{"num_hidden_layers": 8, "hidden_size": 192, "num_attention_heads": 6, "num_key_value_heads": 3, "head_dim": 32, "intermediate_size": 768, "vocab_size": 2048, "hidden_act": "relu", "norm": "rmsnorm", "norm_place": "pre", "norm_eps": 1e-05, "positions": "rope", "rope_theta": 10000.0, "rope_fraction": 1.0, "qk_norm": false, "attn_scale": 0.177, "bias": "qkv", "tie_word_embeddings": true, "parallel_block": false, "init": "uniform", "init_std_qkv": 0.0361, "init_std_o": 0.0, "init_std_up": 0.0361, "init_std_down": 0.0, "optimizer": "soap_variant", "learning_rate": 0.00461, "lr_mult_qkv": 0.4, "beta1": 0.95, "beta2": 0.98, "lr_head": 0.0113, "max_grad_norm": 2.0, "warmup_steps": 200, "schedule": "wsd", "decay_fraction": 0.884, "decay_shape": "linear", "final_lr_fraction": 0.1, "batch_tokens": [32768, 65536, 98304], "max_seq_len": 512, "doc_mask": true, "train_tokens": 265100000, "max_steps": 4422, "dataset": "wikipedia_en"}
Each number is 128 + 32 x the weight over its row's rms, rounded and kept within 0 to 255. Layers, rows and columns count from 0. Numbers have three digits each. The size before them is the row's rms in percent of the matrix's.

# layer 4 MLP up, 768x192, rms 0.211, rows 526-670, columns 96-191
092:133084091100125139062153158118143091149087147144175144146058107101102124109118124136112140131105136084153130175147118139071152140130211158148110153112169103147118136106096095219146077124099150113208135127105104098147090114135166110125065109072081149127074092122138168142126128090207076144
095:103105091165153067125101120154132154101098085140152216220103123117145094084141107130147113104163110124075150162073103108134139085076078189104100186114165143116133095117113121161174167120116129125127149108138099134155087188125083109166179084153178123136139124113143161138134121152123082121
104:126162135092128159102141072135117102191114120185134109083113167114142159074198122109198114181111143092132123129134142074109096165105155148094087149144068127150077129170132114204047162131101153123139175127135094134136081147088091132063136075150155124153188086076102166148086127058116124144
105:075163125116137141115101157081080140155192121112135058152167129130160116144136142180094117163128184076116065118116083143152130095154115161131148131161152160106145112132129173150174119166090163151102162135112111170173126103198188134077106131118099135135104122147155181091114064144161222152
103:067077194113151134116119198134127107066105092132124171136131146093142154117093072130071077106112149147123096078111158113101113143119137126151124093067081139120151109101154130101120096098161093069111146083152121136080191123171191090139118067139130110140142165172150060165141079181114124094
111:102140183123132112144126112145110111177149076096116173154066159157090121190155125127098141113153136085150088123130155112106096159172092085082185110115130131143128120089185131134113134142077119124149106152146145160095134155144119129179063181155118134117088153138103134117139103145166140105
108:081150175117092119165113116132094130143129094106152105145092114131149150102136084202136172151112200117112142153083157171088180129132094170101162173109182141146124195117131116145168114136112168115118112131128129131167167103089136103103164159184096142133116124103102130109122150182051128072
106:107130130116114129101147160137152097145093163108116148146130170148126160120088115227086121140163152072105121094116092136167082179135161140148122116095138158122163112169125111141170145151088154133090074152038064157086117074150145108168152075131099176140166089073077087087190104174137049150
101:089096041122117157149145143109067108206096135150076127099149131093115110145106154121183152101097068110131101121122121147177152079141135102153108117096145122142076152138124163107174117168112112122146152120112150118103185139177094168172133113182166120087156116099199155081119168098065145160
085:161122116145144161158180107128156149093147128153106125125132136106094138160106086163098112205121146100136075146121101086182142149162114146082175100070071136075093154132127059154156125109095133097095048120168159131146133142128094126175138079122167154156169155087179072113110087126146091104
093:161089083127110168098134125165044135147131102156111135157038122139127125167158132122134181137123049148070129126162127129080122145126197175112089128059172142116100123159189134128133134155045061071158058131142145150124169117151123121181056110116096162087106156116138061136169095166127133125
099:138074174145112115121123120133086146142149074126108132104106091066144085071129137187117138120157098137105069147085132109120191093135099126109095152119127120178093152071184121139131129118152156100167120105135127094073106147094103172093131117177140085137108093095102099189097198155117124044
125:051031082145160135138130177103115117122160140104098128131153095090152104155145114123119124126183121126138119152144131086124117097169096107147175162102099116183121119174085122156126079181141091171133125112119149120112179134145093100135113088163092196139137103156169088160127115081088134111
096:114134101154135175184096159110124173176109216128102182131109153111139131140123076151162112105143165083094151162152121193068131116117081107042110116122106152086086077113058106131129140138160123112154161110118166200128051138087076152110132114141138161087118070134079137076181150101156131073
111:156153154098113141139116161154086145186171135109145162121083130155108105109142083124186118116114192115065100165129103130097122149056109111107178148157164081127114077173103178186110141146127105108124170141163098108076149147122154159109101119080127143110180127095143086112069099132116166097
106:141008113105148146095112175149111188081121144163128101100092121124103147113172135182182143128176093127101107107092128140111211085149122060116150159149138099156105127134137090155121126135127204154188105111166093138060110154176131109103106154156110167119127169133143149103121113084159083122
107:091075181128171110105159173140079170114070097144109172123130144231137166081137108151138162162128068131154112126114164056114148109124135122127094159095122091132082117154108111170050093150100096127139141143118138131126160122107155146067110114152106068130090186063081143137130092165093101114
089:126114101116115084111084104150098162147159097154188060152109148128119104127113153053086185147136161128076099136171071095167134125046128163135126134074097176178086119126095119100159154152098115097175115129124088195121136147059127127155130091151151185218163095151150140082109181060107085134
098:102083193142117086133163152139089130115090154110133092185126150181124165169150127144114113143195213088130088131096138082170081144142178117150140101124167108141121172170128077120119118114131089118119135170144100123083149132154044104132120107139118122095049161137078147091090114015105049083
080:141113130162127169153164143115110152118153049130139098138079128127172092215120129108077141139122168136117165090148195058101096145112130077125143157170154153143175070155163121101098137109155086087081151139138100094125150079096146110170159112150078122106142168163153137134107161104168094152
100:118126060114117127102128158122149157158130172129117146139141182080117077113124114120099111079101081064089109086107122133144203152130149108087125096143118115149175132104090117168095193101160120091107176072094105098140158168108093113158094090160081121168140180088176167167066126072086220096
105:184107143110119157253137098159103115152108154147069154154139143117119139095133173107110134167118088133121109140118202188161100124060113117122161147131079168143128107118168127166159076117161098094178123144142152150179115096153175127095128134152142206125116172165124116163163111120146138143
091:122119095115136083142150156148174149108132125131106184091125146112138139114117096132036170168118116124139116178097142131104205085125136107161114121173152108128114056148147109138112111127092092098163147154094134118171148172115136139122102120116179110147128096107100109138169151101174120172
100:118095091104147109128142062119173105128069132148080077167159144158099169111076149143169092108085156120075112112122161101207123113162115089116112188157137099149054119133162094122148085170121129166148108154085088175128117145116132141081085088138106132101116144094119123171144152202128119133
103:143126081209099128136142075138118111103067144196124099166160136112073123153084134074121118174163161134074063125152151161193147133135106158153124108140135073083120134154128108225162112153089103117099191119116090158105095155133100188105149130161141121123154130127125096130110123019115136088
095:219122160171082100035146067122118169194134129124176093084158149136129134112142151099128143132145137174076143156181106087191149149136120152132137128131077157135111069136138137120114158126116156102177134154085085104151141115167097148087143097119143147093118131179140116106142065105096193149
098:125120142097160138089130213128161115145187114113146148080141153073110158149117138114127139155137116070125099130144169125108128146080066128116157090074160062119103180140104117160113118136063137173115142119087158149116113129163134146174143112089086155079175139121160098178109129039138137202
109:146151132141128122127119206141087184179138080071125094132168138088107121126095083130141088086159072050161137131118157100092111123165097130149070129132151118126118154150128115167151152200128162166140119175093088095129104134137153106131149139146119130069142112142076133173090156143062101130
106:169096127178115100095106183151165150061149145149194101143154160094142168175206120095110115094129140115157124126165118131144141148149139108120174057166149104069186154165118092136137080184121124091086195130107141109151135133186115184076081074134139157095181146096107134130148113145138114123
099:157106199142060113079166215146142136090167079152105178180107158149098135087118129153141070129150125148095181120157124120097165177085201116075090116136127083206150119123086126129133141156090132164110128120107135094087143150135127097113126127074111134179098168066044140160123155125176115124
105:147086151106130136155134171169105100116144084152149113093161128084046175093105102034175108156145096109117120148125091147069131106086166096109170147117096135123074075150167124090119114135104192112084129120138107177145173141117139143153116091104140160072121190131165149115142057107144134075
100:142160138123092148095157077106155117129085119135166096140118158154184152112115070170198151103121098162110108104143193141118169091103116177111202113171154121118078132138089137156104152159084153115159196159183173065102122091123109149081143112158099087111151148138117115113090158142144154102
100:172123141106138107150166084079156149159103107122115070141124138146149080149142084109132152169186053086092148092116140112107131146151142108170127121087081129136153160136157146126188137124107139104120109118187108093120176117097161172118145075155100094172158154189111091117136096097161116099
102:175105090144164110139165111132051129179078139136077135093120106113157119154114108127091146099145149080117105138133073165101111101101100133092119110147085132125119090145103142141145078083166113139159068096130123133119104111180086132137110137129151095051131107211134126151079124077157079170
092:084133180209127096133115112141128132115103057156153209093142114132139138163085109134134128146113190158114174123145144121104106175114118144117161120102129091123058114134126150086099162143134152098113141182064108145152084091116143141152068171082162171120105127090166096148115117143078101099
096:096129082139108140097167113171100181080142144180116112117157168151112126142182132162091114119180116079173162171135079149154148152119170115163116169120077135138089140086088119149090107138139090175076104136171164143078178082130170113101172108112201134155146135155106128143144167133166083133
079:122103149125136150172133148202165074108133090088145149232139171125133100115134088116093147143148130120125106069150144091174138087148116179148117117121158095098094230193128217108140117145109172097087144115109144180126127149120160077099112148147160113138136106137118179090134130133129121130
100:194099201156151163124152146172108133112112091116197171204133143134157125092122099095109145074146113174087078086150168130081091119094148102093139197105133101099121073140217123217172140117135103141154136130144137101080140132131122142132156086114128133157146151106122138191173096138080108108
100:071154146119111154139136186068135063169145129094117140167114122138199083138158100135090140124128120117137175141098113142128138093072093121119052136091076133084145129107171191138120148137129148155125133113087059197084202116162126165140137165153116090174089089162178134091142126073163129144
114:150124181158141154111079215180095155139164186139112083122186170088132177171151012122152149089113135147086120109157162103136124119147139122089138112117138117118074103154122156166115055136127119167156133142102164111102142144130135172131069112151107133116122125125096088109149105171076107143
109:159179115094128138094115127153087129192185122109172124076157139129138178141156149192102112156113187127175149139132086194155104194106069184080074073130101102106117113125185122132139092149178106134124151191126123101098189093159137111141138149140119109136094192153133162100152137138142137089
092:128114094120113094142071129155117184186112100115088161143086149101101110059161135104124127175188149081092126089127133109130112074111137153103179156153131195131102125082169190196168128145144087114139150140145105091120163106139093197098153098156175170108089116174121139133114124113107140128
106:069116115145097159146095134148163186128161093099137188079172140150129105082092161131101124170111102089144159160149101134116203126106125134109139107199137147109144137148097166134127155165112176076097127131128101102129052073125166121123082114182113166142052119153171146172140085120115156120
099:126129155121112169173192144177132107129080151141170069123127089119154129141118159140120103079179161126134149096074136110108109167083163086126099106075119129101107160132153165137144087153097160143055098115116120082089185136107109073098178157136158112111118112131141106122031123107157120152
108:073104157121141098113084126152108143161092190167095118181080084167140112120119155090161123151176121155133047114175119097146165170158205111149148110098172126169119194122152126174111158176171173139151110132092083095134125126068105120161163108115111050126100104114166123142125141205122115148
096:104157151129130115179136125117166134086127155038165110104126114188129179116121141180110181169158110153122088191070135130116130099155109113169139083111122137118065181186110092164117083147093155133134144125138131098134093152103099115127118166146129135098136189150123142108126127116083061121
097:150081059113170096060098134108091089144165148152140176111102187107171136156151095131146120149132140120114133149100134184182132166141129154101159150120088107101085122105110149121160162189143097120074134144140138129148091066084168160140116119109105151157119113154148119097121070170128103129
095:170145129146165081098169126170139147170110111114149122122153168156131102178080140156066126089104094162172173120136155101142155152125150158164145150136084103137097179105165116116102138091098118110111141122097149060121139147116101153121171119140094115091127133116143072156131108192114123232
083:159132071154158120134066133173112096150129129158150139123181140161120151060153102212174138161133183093088084081109219084222162117129172081158143099093121127140116121135147132108136133152105137110164177185116134106124141178135096159114139124142135103091085077067100145184111057138061112159
117:177054073064132147148111154158107105134130145128127155154109094129130113034106151113138071123156165083134131160151115080166137145176141144153116115162097103098109156176093143171114121096177164156097169187144141075113126118095183127172147150119077111146111074109144133097061127086144149148
098:117132083148156138129150131145185088105063167124139180171160143122139141106101105143113123147131202132110123124142050129124150053198185095091084109156150119171117140170147113128056104187122078140113125114133089087122099118128138089130140114142115128124148090139112114105202106127172184076
105:129096079139149166154147088092165121098107104128162108090187158154126171087070124155140134042101147087095143174095184095112138111160080118116166153164180124106084039153137165113136096127095121154109141124133123101147096086143121141140153153161133151132153198156146137110131178133105127129
104:120151110086178160130139147169088112134155116117148098167119153131081142100074143090141099095079175061174109112150103115103139118103124109136109138142144126121100155174132119148133160132161096079130155171074065128126124179102160151141126140142114115154161089108218186173102181108171091171
099:135116113099163159091121092116134108082121144179170099122163150112098129088129105129167130145139105095099112127190123149174155115129109089172126089149108146167138144124098146138138085190150146151158168134159115094164178067119097147130150128209095153089158141110114082094130132136082108071
103:138092132133156157061114137116136160094139103121105134173104122158011138122138118120132170092102106175083111126139153081089097180137105100125155136088162126146122064129149182158204113136188161108127082157154128181133092110126093131106167094174094163095086076091128128097113130152108202132
091:147142129068160099064201096196149141146177129085121084094089129121107160083154145134110069126096090166148123090131094165145125100122104088146143193109121126108090086122096078128199145163082136130124144100113168159139145132154095154078062136167146106204109155145138125107147078193136126176
104:153113152122158147108158183173118058133095171198160094136111138065121080127086080118104229132158081187102190142076106146052210137129115125134150083131133146159087119109095148139163137113124127131186091154132162078125104159111095132141142183125098194111174118107116085143129117133144161169
102:088115087159120092104138159133109067167083121107088132050148149113125112185171066157139128087153162141104150159119088145080134132087124138160098125135126072150111088066152179117133127114089166120151087122123139086132126110122153130137138077186097112145139117102081210137108055108116182025
104:121129070071145138113104108109126145107129074131164160056146138102193111111125087119161128140113112126128134130164093145078108199127113136109122109102157119130120133154099106123079147140149182189122184115120149117137143115146117134174153156128140120107145126132132102130134152118124137146
102:159118084074207121146101147151125185107131136142180089126136178108094167094109130178091137141094121116116138118158117080145091131121115169157038123126151122143099117141072096118155102136075126148218173157101121132140105096099168094144100161121084111124162085145147137116114135114179127126
100:119098108128148164068097154149116173189071097123143139092160129112116130100102139096089142126127096110131149095108200134158147127129103153173141125132096134151087132144167145139093092131146151193151143159138139174080168155122203162076192106116105145150112169103126117105144092132116124144
095:139110142125116198116159093131105110203099175153136131140155121133164130113152131143160151151149094120157168144086119160193131107203148088119108131137140090114101138160142183141093105179166168133114153072168144139154114093112111075165080136099146139137157163123154112082145133073134159083
104:122149141176125195152125146130106193126129094151142125069090171147070133124107164137179128137157133140156121144112104114110138118154142118141182067146098126138117083145064130100217137124160080097164180085136128186119093131132113129131097121093138145148089156162101034110087118130099131121
103:100127078165148116162133127142173169125114119092094088157132121195153161183127117137067146125124132098076129101093063156144092056123169154162071142150138118183165093164168114085172081143142137081168086120126086116113152092062077132133158116139110114128149176138123164111141213142104151096
100:154129122095141130130099096112132088091166173098137142142116121192115123122139191144124152121150103111115066064196177116122119161036095104151109132169085145155092128110101199135065057173040072149186129111133142152046125135117099126142159081105145176141157099161095142177110068115151123093
094:135141135129119184108168102162104122106078144188183134164089137101113156126118123129135116152120196129077149096080121061109107120121112131122167147035099150141131124139115094082151126165155163143111093162089065149117129140151140146176141134074098143120107096162132125147118127122041135040
094:156118108147152149050150093164136163114123128129162102165150151110161130096147151135140131056145158110119152165078141075187161132059146127078113157136104121120118139148125103075078069123045132146176176126063105122210149140129195119147196123095173103102114116126141144162135157165065069108
107:181105115124164126094083187179131099103131127167188079140064189141091163118149112120138131101085098076133175164148128106121110192201138152080083101078154094083153103195146115137129110126140137146153114136146064095095082156150122119118163132184160201078119124118129140111138146168111071118
103:140125124151175220140149148137132144111092165187104131144157125093090096102126092123186084125134107120101110119078104169157117073109135090132152129122140140130059131152093106107082141161130163141131140134106147136152170149095118133123176140158123190116142101109107100153127070092199173087
114:146108175134091073175128151140150080145121086150120149055092107148072092097133110134102105113147161068103097100136133186114063119188086135141128091141145124151121119161158175219101132143091152156071123137151072101152159143123085077158134081137101147147083101183145130122094081162137127121
095:120075139163122151123161157168148177144103124149124149183080133086171099096097077134173126158092088151162137078126146148170104109072120181117172119148109131116083139179110103146128139136090081106193135080102152146163161050105112108143142111165140131115094053144170199112190120134114080163
080:138150113125123137109126095163142145115116174125093058132077187155113069135134179064085178156116111143150200109113093085060099169147122112124120142168099054169143154129110141089094138110139051124050116178131045101166192061102161151133159176158107086100126162122152101093103100098162148101
086:150103131150136195152150095157134125132100099117115170154109112151169199087133126197150172149174061123139054164108149094111163075129149076109124121155139101146159154099125186150134134152105077112116156131115121161096097117110174072169106140100139151116095045105173059117112114080101124166
093:136136138127075157084147082113167162126100211124132132082162122133078116142119155107122153142129159119109144213133145085124096190134147142095091101189076058096137084125053160099196083120138123122190139107146211111153129093159130081129144094115168061157191156105132155178068115133130132106
104:096135107017193162136123113077159076137104126147096127080148142112183115148132159097143212085149127101081191076184104151126085111120121129145107096148130116122145185120162116132133129203094106126130147091166115115144112150106148085114171128078132171129131167135130165142088170120098060155
110:166107142123111157151203152109097101180139093131123091030102151126088146139142114162164100124203112114108161088116195139101111083153158125133149142132200104101123079100089123107102136136127143121134132150101098124212097113155106174126103065171150103118152131056131132144109083155136183144
093:129108139144171164140132117111110106101098074172139156027150152131118096148136116124119087071117103126089113122189094114089123141106173161162115089179213048104137159175172112132121135143146094166125122120099107077134113147115100083152139079158154132119043123191189108114128146129118144134
110:179093132158174174120079093098159147116140080119105084166150154157145110085140124087118102136111144116097079085097212146100122102158104128141118128155152108197113173144157140135121167155104131130154142067078126092143077121104067200081136094165159113070179153149137207175135150079137162089
100:114171123111112107146094149116124233136100144156123151154082124180162098110088140179154143101106149114129172157127131169098115125121146116116154108115158061104109142106174167170167116188135091135113130080176126194138091103105085173098112101138127114108031141124091119124098123163058110083
104:131113130122169176077135121139100097193135090182125110130119147114169035185123151161131096123159114053165122171189111099175135097138076137149142188117189085158108137122112119113115143100127127114136133129132127081128132104099147145070168130144184074109109126106106052120215105107096134116
086:126177157137113136130084078139110098120113089101135112100129169171175142144065128164150136123073128092097162154137160122136108162132098100177112085104065052162118135113131113118084129181128145069128104144128060128147099144159152201120123158070093111134094119077144086109199099106168108098
114:148104164140095127111117097126152177135118139134172111181147113073166136053143116180115184144126194140179093186124138185093102171150084090071119070062123174089084138107095185142133174123053155124135122125168147132094145101144111102154101142163106077127177131142126118069131121131147160129
080:126105116125120096111098131139126101137141120153095158144129171125122117163124090164144117156196124189164091154157121145166048126145106164125121124137109115110132149188135131089124095154145162062183169130124180110166138115104123120146118072152104099126083167183069052112107135122124085134
104:169133135172086117167086121171148166136123150095143147082156133140086166107120154134100145138109168102154079178126138059133154139080160161140174121162188138089107129104164128139141147136127162095099102149142098151169117086159174113187193102144066168132134097153055141181132153107162103085
105:192110144163116098185132126132148134097109094128137131141138147186118194108178140167094123095141164094150141172130180140138122069121114108128130057137110133050107112204105130123124108136103096152125169122100081125134181141122123057164108127129144157143118152112136110093165111104134102144
113:112089148127151133136117147150080114187122117113113152074110140103045148145156128160085149078086130128122112121143121157152095111113102132180100087056096152133102125124173089092116181139156141157096131075136110070131150126084119160140133194128156109147062100064153147055093130167111127102
113:113140106093076169165091104107080166084129118068123138159143090120101141121154065153102110156049152117131118145179148116140085099085150184119081139114079166147109083139193131131100129073124184085121170159087147056181131084142199154124114128174141135116158220129105155107128104133077165178
092:093138143129175083101106152152096220146123199132108092137119125184096149122136150218101168151111040161125141161121102146169153136073174112112136121167042172137123114114160088168169099174159159152123104153130108147143109171110134157147146098201139172136102131140166104128065126140139145100
104:187157138130118084112115104137102072145106168126137145202099120083140109074133147134088075139100123119119103133147104169133067131135166130117182102065123095114155154169156142149143142141107125116081112109158114128114132116115092146106128069105108155170136130146109079145131109190160127113
106:026109124105081145168054117145171121117168208139147102166166136096136176088137106119160136143122107155105101125173125123122119095136162196139105139097182133081090099126114104170147128183111115127153163173112103138114165159129172110155129101122152133093131155110138212109159150152189112135
092:121185148100063136151108096193148141146154135211161138120109114089089120134073137145139140069181088172182141150138077116198150140130106057117125079130153104097123182092144104163061117161156102104159121083095126123187100161164155115148139135206150187094066132144116108116113121135072144149
096:108134114078104114158149084176176107129140145117110106101106161131099118176099171158165087167172200112075138179165103200144184205146124132147169173132173095136140068138180102133193140146142155149195093150139084129090090119094130076126125139117167112126182124116125129149130140146129135046
097:134070163112140151163123161165183085112099172091118077137175136104167118143132145141070141046172156086185164119132076151142102122158134067129074048114129103134083143161157131129137126113085142094127132142121064143077117145112090103106147132163132118121131093105167149185109113062167148124
118:136080117086103108147127105125092195124111095138102134184173112098144102081070118140096147135159146056126190130148144187105135118132140134125125142152172101102070132087088057135152130129115101187123120152097136156128174156104067139150135121151134110138174132134181108119097128129193148149
091:169123172064116177103151120108139100147109201135165146104148158148167070183147101126130133108186118102136170151142108073167166178137125078118148126151079091166141161122136165203096104124163117156123139139056173134155143111140169082192126171120125137121197077149084132078124207142223164124
107:171107167126057088146133115116106127203077100178106153142088095137185091131186114091183160129161134080098138080107097108103112102128174076124160091112116105130128140130152169184142117131162152157120122143161101097044108136089111084152122101116154123170133166066154137122128108176098194085
097:109122168154110154111084157135125201189092111131080119067142124146114116133151122086101141133111158104103133042152080153135085133116172137125117077124089102156160105144126107088152137123094167173183116135099094139149101170148089112159104121113103153127077092189150112156124074161142173138
101:071142123158090119089178130127114144103119107158084127105110123085115136131087167100100135145126164200128155068115104098041165142135145137096102158107141111136108107168156081138088099165114069082066080108139074114145147121119153203167117118101055115118140105103132130137108089121104073102
097:149169116140119143178185177168124138144153120180079130151182130106114132097089089138159172079211060131096098142142123099084136096111139134141118150113160143136111152135162129130127133138111169113039163132149175121111120122102123078185109142126082203074191134117149152178149060122088193146
100:140141105161183058205145141186101088152171138104085100176144128101123123191135207143134136095132098135125138147163099168162091113087140169049095116123099105137097159138136102088188180128127111106154110137152129148114097121141182095117182166150128090145157086136137101153133136110098159111
098:129111162174158140135136122107143087184102094118146135158103097062156071137102140124078084158113136114151112167164102135127158158169154190188126135127052133067140105131155136061132102075122067165152108159120138121146136168133113158156195111168154118147192124165120128178062082121136098139
113:151105120115119121077081174136139178192154133154199072162146115157177101155097085119115107112094139141115141074130145081172151111167095077151135158127084142166088147122100099139093089119173144183169093190144153127105187128110154107158194148139159145141186134145191130200180145062129147154
096:147095115148124160135083104123098131105116162094125082190132166094134121096137103166169129139072145135103100131253109144114129119141141089136114115147125071124096111150065117097169068139127086180070177175122137131146108117145166112147111114118145096062127082113046142185130128119114132175
104:109139122085116160155112118142089125088143100139088093182121140078155169072142130079166104099157136063159107111127123148101187194144127121164090164107115142132087130170150175143128095162171124109150098062119101138118108130098125110127125072092133152175133164088134131105071095094109170103
103:087146147073127123153165099154092124116140165142178147156071162160124104099166131216135160120142143118171113109153143061123151100109136097145086156159126119152120125122111133167147145160108134130156096156107106099197074177152108112145163163114089102117136121059134109071124078120122149126
109:079082093093147119186122157126117153184104106130144105130127157137123167072133149188090173155122115109148135088106119106190141098136110136201141112175174093153095119134118147110108115165119137122131153100160159160120090169167102151131144160109120159128177088127166191116039104163053121134
103:121103097160088104103104161121084088149115148146207123144065111101150115112087182103142149135199164176150111114147139132177187201148134115172118154140114134109135100103110192167161140163126147175114156143096141163123133149185088156090098131149098149089151118135154195115080127129166157155
098:112117197123110110108152137107120141104150101126099079111070124087107106095117115118081140139149053065075097083110100125151085138089129105197085132170133125181111102106136133135139125151109115198121094117162136120142149108139155065146133145144100128190121115139155104169086118107149165121
079:095158130126141124110096150115154103145182094134108182125112152074137174163116111085141108090078152139150154137171121136147177165123156138155127130123149117073097119147146145145121111144103048116196159152046146164139147188136120197112135141136085125151140159160092160188125119110179069123
099:141114118167123046066144146159122133131092156139147128121059173151136098127091138221142084144150084053119173120076098111131097118152112125162176111096132140069135115104111093160153123152087177126072134128119114171110163165081131108078145116117184160134144178123153136084062127095154158175
097:196156134121161172161105133191094092156079126088170125101093137168121107119099128105147096094135098076046039095178173133182113102163132072106071099141128108136131132144165105105121145116128106161126124101145098127146107195109130157129120154155101103162127088160156152131053144156118129093
106:169097105075223132096103082119115133116117078130104146119087155175074103116112180130167132083105101078151110113138131174076213078148175136195114107134103106139126162101120115137123159143182177112129145143157157153148162093188100141181139170151093120180183140182141148138138113083140155106
103:134144102117111060136069069103108144159073094113154133122098157163123101036182186148143166155170066131081129194126175141136094142091174153142124103112119127124103109142144129107148117093081089153100108141170090093116158114107124176134104095147152120089125105161089120180196080101131141090
099:135138211131136121127159115149112129127142130141142129172154143124176082118134109178148136194171148157158169131098213107122137161190093111112132118112101136089154127144182164083096202133114085146092215141148138108181148070167179171121162093168156162113127130103132148150105170075148138154
104:086100079074097100158116111158103103166131105147120124113145126149089131131099123214158106110148143056117112123067112132113081119130129103162101075116118088125134138132158138106126089165135131193086165103099075081124131111112144083145098088115122157122112113169167097113122149088142185125
107:134104104107102167209144151130098132118148129128128127175153129092091105161142031124163140131128137157131155206147128166125079110119104081098087086186124143196146062119132118139149162123098049149080102156137168108102189100148160092131177129141110128150145149149130100107070092153121070150
100:141104139113134100107159144174115120181142098138157133191102173151130176122093083108135126083117126115181118149173072125124137165121210113177136136124112128102139118153131109158180156156143103089085139131104202111102090087137122146149112141130095116134021081115087116113187159107107137161
102:087124194151088181064156147109139113122113136167117093107148137094173111102077160175172152166122127141130150118168086142131172102159142118108084153097103132161120096164169075131123135134126173164136108080138148144178153124146080167096126162100127119147101176124110096118131123131154130122
108:120097121128111111157119143084141158104087157109142081163170113175157145168139143122106156129120105104158106109076169089100124106037109156193110091098148128105117124100134155143165100133127160114112121080097134166125203146133126117093118123168109082151096096119101119167128130121176123188
109:131147158097147122092104200115081154108125126089185146141083207137105165110153067153137179164151153101122168149121094135136120113132166155139122137092117157202087126130122098114138050174202135076160112073191108107069145141163114145087112098157105158155209082138164150136089131070177106157
093:118152116213103156114145073157125191141122086166149202112159137143105169163106107115125073105121074115181140145102175188167097143177081129144136109104081076153087092099164079106136116160104187141144120104160156135133144118139119145211121128089159099123160148112082074100147112099138107099
101:061037113120120124107153153117113186106064072158110115127119153099154117162120108110149107074177118077128115103127130163143130135162119117117127111124135114126115095183099087080133103169207125176127150066164160149119100154135154103114112077142163170094164116128158113107180111132082126161
109:155152109103105094122132133108138102105163100128146102173089092128136118154120138148172162140110123125110088144086091168137078138101145075141150197115160128097115203153111120170147170164112148145087159120142126053114091174132100161151116168130113237111131055137140136101106162076248134086
108:169137117146069165151134150148169183072133179123118114170151092090093182140104060117088094113135078123079117093081157179093166131137122127087102137130118090172070138119146132153117101199105085127098103089159145120135140122123122161176193137158143159056124115130129080157130087140141170112
101:096145198102138139136122108136100115135131080137148097143214157157115108150114101142108172170180146128124100102126119086139121112095037151159127114133145098134137129163173175133151160125061168186143147102109169129186129155133084045109147167113156099150177133113133071134100156126116093079
105:030159125123107200176156124116171086142134139193124131149119122188177130116117145118151152188166086109123137135111129141119142076144169157180126105168151148122112122120152158122153074080056113128181161097159189133210149188143150124118167153197127113153146134084146122165121131162140135060
099:165143132092087112118116092129088127177122143158109192143100093036137136117144097109116134170129139158155103134192103059107150122144126113140162105104127151100121123076173160128108146115075194131087118150120109123131149173129165094164120131139127156129111135163146116209164089120070147139
099:119108092189113067127145143171170105093142101167155117141142125121118145090107117135122141082095113105105168107118162068110190128189173123103109077148127094161063168096187139132119149142120134124091098142099123146134118187098109148153112163102130118146123115112148139114156142127108110121
102:083158101142129124124112174116123191130126085171162113116165153082134124121136147110099115099152082082104121075113127131103098107097113122117169132150095108114079109127131103132106145089180170164151107145066171168147141177109096143174107085103119148076124146117088109102140066151108125101
105:088084033113141124111135149132122143098166123134141131141126145101084152163193101083156125118104113113113147036161094074162199167091112081103136179127083118137123114058144141128172118140107155148134118074131120158118146170086204120143168162141117139122093112106087075090143108149105121158
110:173094086095132185149107137145098165177073077099121075136137119184133164167097104173130108129194105095111200084113150171127099117166152119128105105102128145199117140092120140140132169106102148180183156188141142105140119112133128160133121118123207136120173144163111159095117115104094107127
107:124113146115137136083055107145038140085152095126126098119128105178102081123154131132104116175134105166119106151134093162148077125172089111149137165042119112097099105112116121149154149150109095120117083178151109093161096141082089149166148057078170142043134097145165114179148144113082080091
100:129114148119093113127092137135142100143156086129180189128105173133061100087153147157123171126098168125107172157133099126139085154133139182124128110138134126111040155043062128152133137161106126159099153122107115036073119120143117104109121130141123179132132141104138132174075105192134126075
107:112084092069178145095120083151101143153091078144091133161122120129117115122167166126061127168140135122120141142112155106183136066087183159099052132140142149224126174100131135133159093169100142205102149120117156145106170121080121089130113102160104116114121114111101078132133136117194122194
114:145110070155101169123097096125123131112144173129095123064114089158169125125150106125133083100099144174112119162142134146097129078121178142143161131089115110113121130102183125123161141157157120175131168116147126071169191170098174143131119135145117135111173150060169097100188092146152077114
103:078103137085118124121045156141095149146119146149119113158163137223064096127133161165175118090163134174151112150147143191131164100052138149185111124103121192105134160112094095135068089109085146124077123131094119139149149112129196139062099075163100162043174157141144176087125112063163169093
112:106105140165142130168118140144085096169067092159123129135124155144103166188116149128079098125149123112096129121135129110124111116168159097201138076133127157111145133172120141162149099112186120039138146158126119136161103115088171105137216138141135121081148080090201078180128120148134126114
101:138121148129185133153152137151113166170106101150133137137102174121066146138136130126136127104125198101083084092131103125123098121124148054101096102089116143093110156120115135133206132117132099151128169128145140111233111152093141101110150102123175169143149105137066042089115092127077131148
105:166105134152142137059112145153074138087129111131104100088133142080118133184146090151180108144138121145145096079142100163157090154151184129155238139144137104105062103105115109138176088154115147174075132091146151129165109117161133151096072098130161124093157103097100086183115149105091154089
095:078063125136108148153127127141137093137127144097078165102123195103090149147083154106157181138147149149085153101100106125108120120102151169220106080109125142135083118144081131163178147136128093191105132192185188135065110162161122105145051137095106138113138129085121159126107118043138161084
106:151102121127122155125223133130111090101137169149108135123117153149143203114124135146116190123102131166146126108154100174142127128123175127135133119159082128131144092128152191072127143136071165120126199144085099184196130129140154154112137165124192140148088109164151051103095159133162075121
103:136115090109189128168114109133079133123069120092142116104154167194086124101134091141127140161121102152098122085158157182066139201115186096182109095147128068134137139127151141080114119152140193156200124107106134114158128156141142072139138095168092137162085134134118172118104151163134133110
103:106107119091126148165108130165073130154148107118123081091109151153120139129140117087123171145157130186096160141140155161131150119087114181094134176114162122237101129081119055116142149146163135117169116191143107143145039091155141142099210100088113122120053123087118127121141147147172126137
097:098132147213136142092114122091121125120104118162178106129122088140195078140089088137193116073120046126088163119135159124100163120114106156147130119190149094027097146098133127122117092144101184167118138134188163164111040115193167147118098136120099161134157143118152105137140214136123099094
102:099125111098160164124122050128116149136081142101125099099098176183205142110121148135126096144120155069127106129126098162107088095078116112115171144142210138115125150105126185160073092152148102175146137107126189173157148206148204089164188143137088089102143112118153133114103110163132160117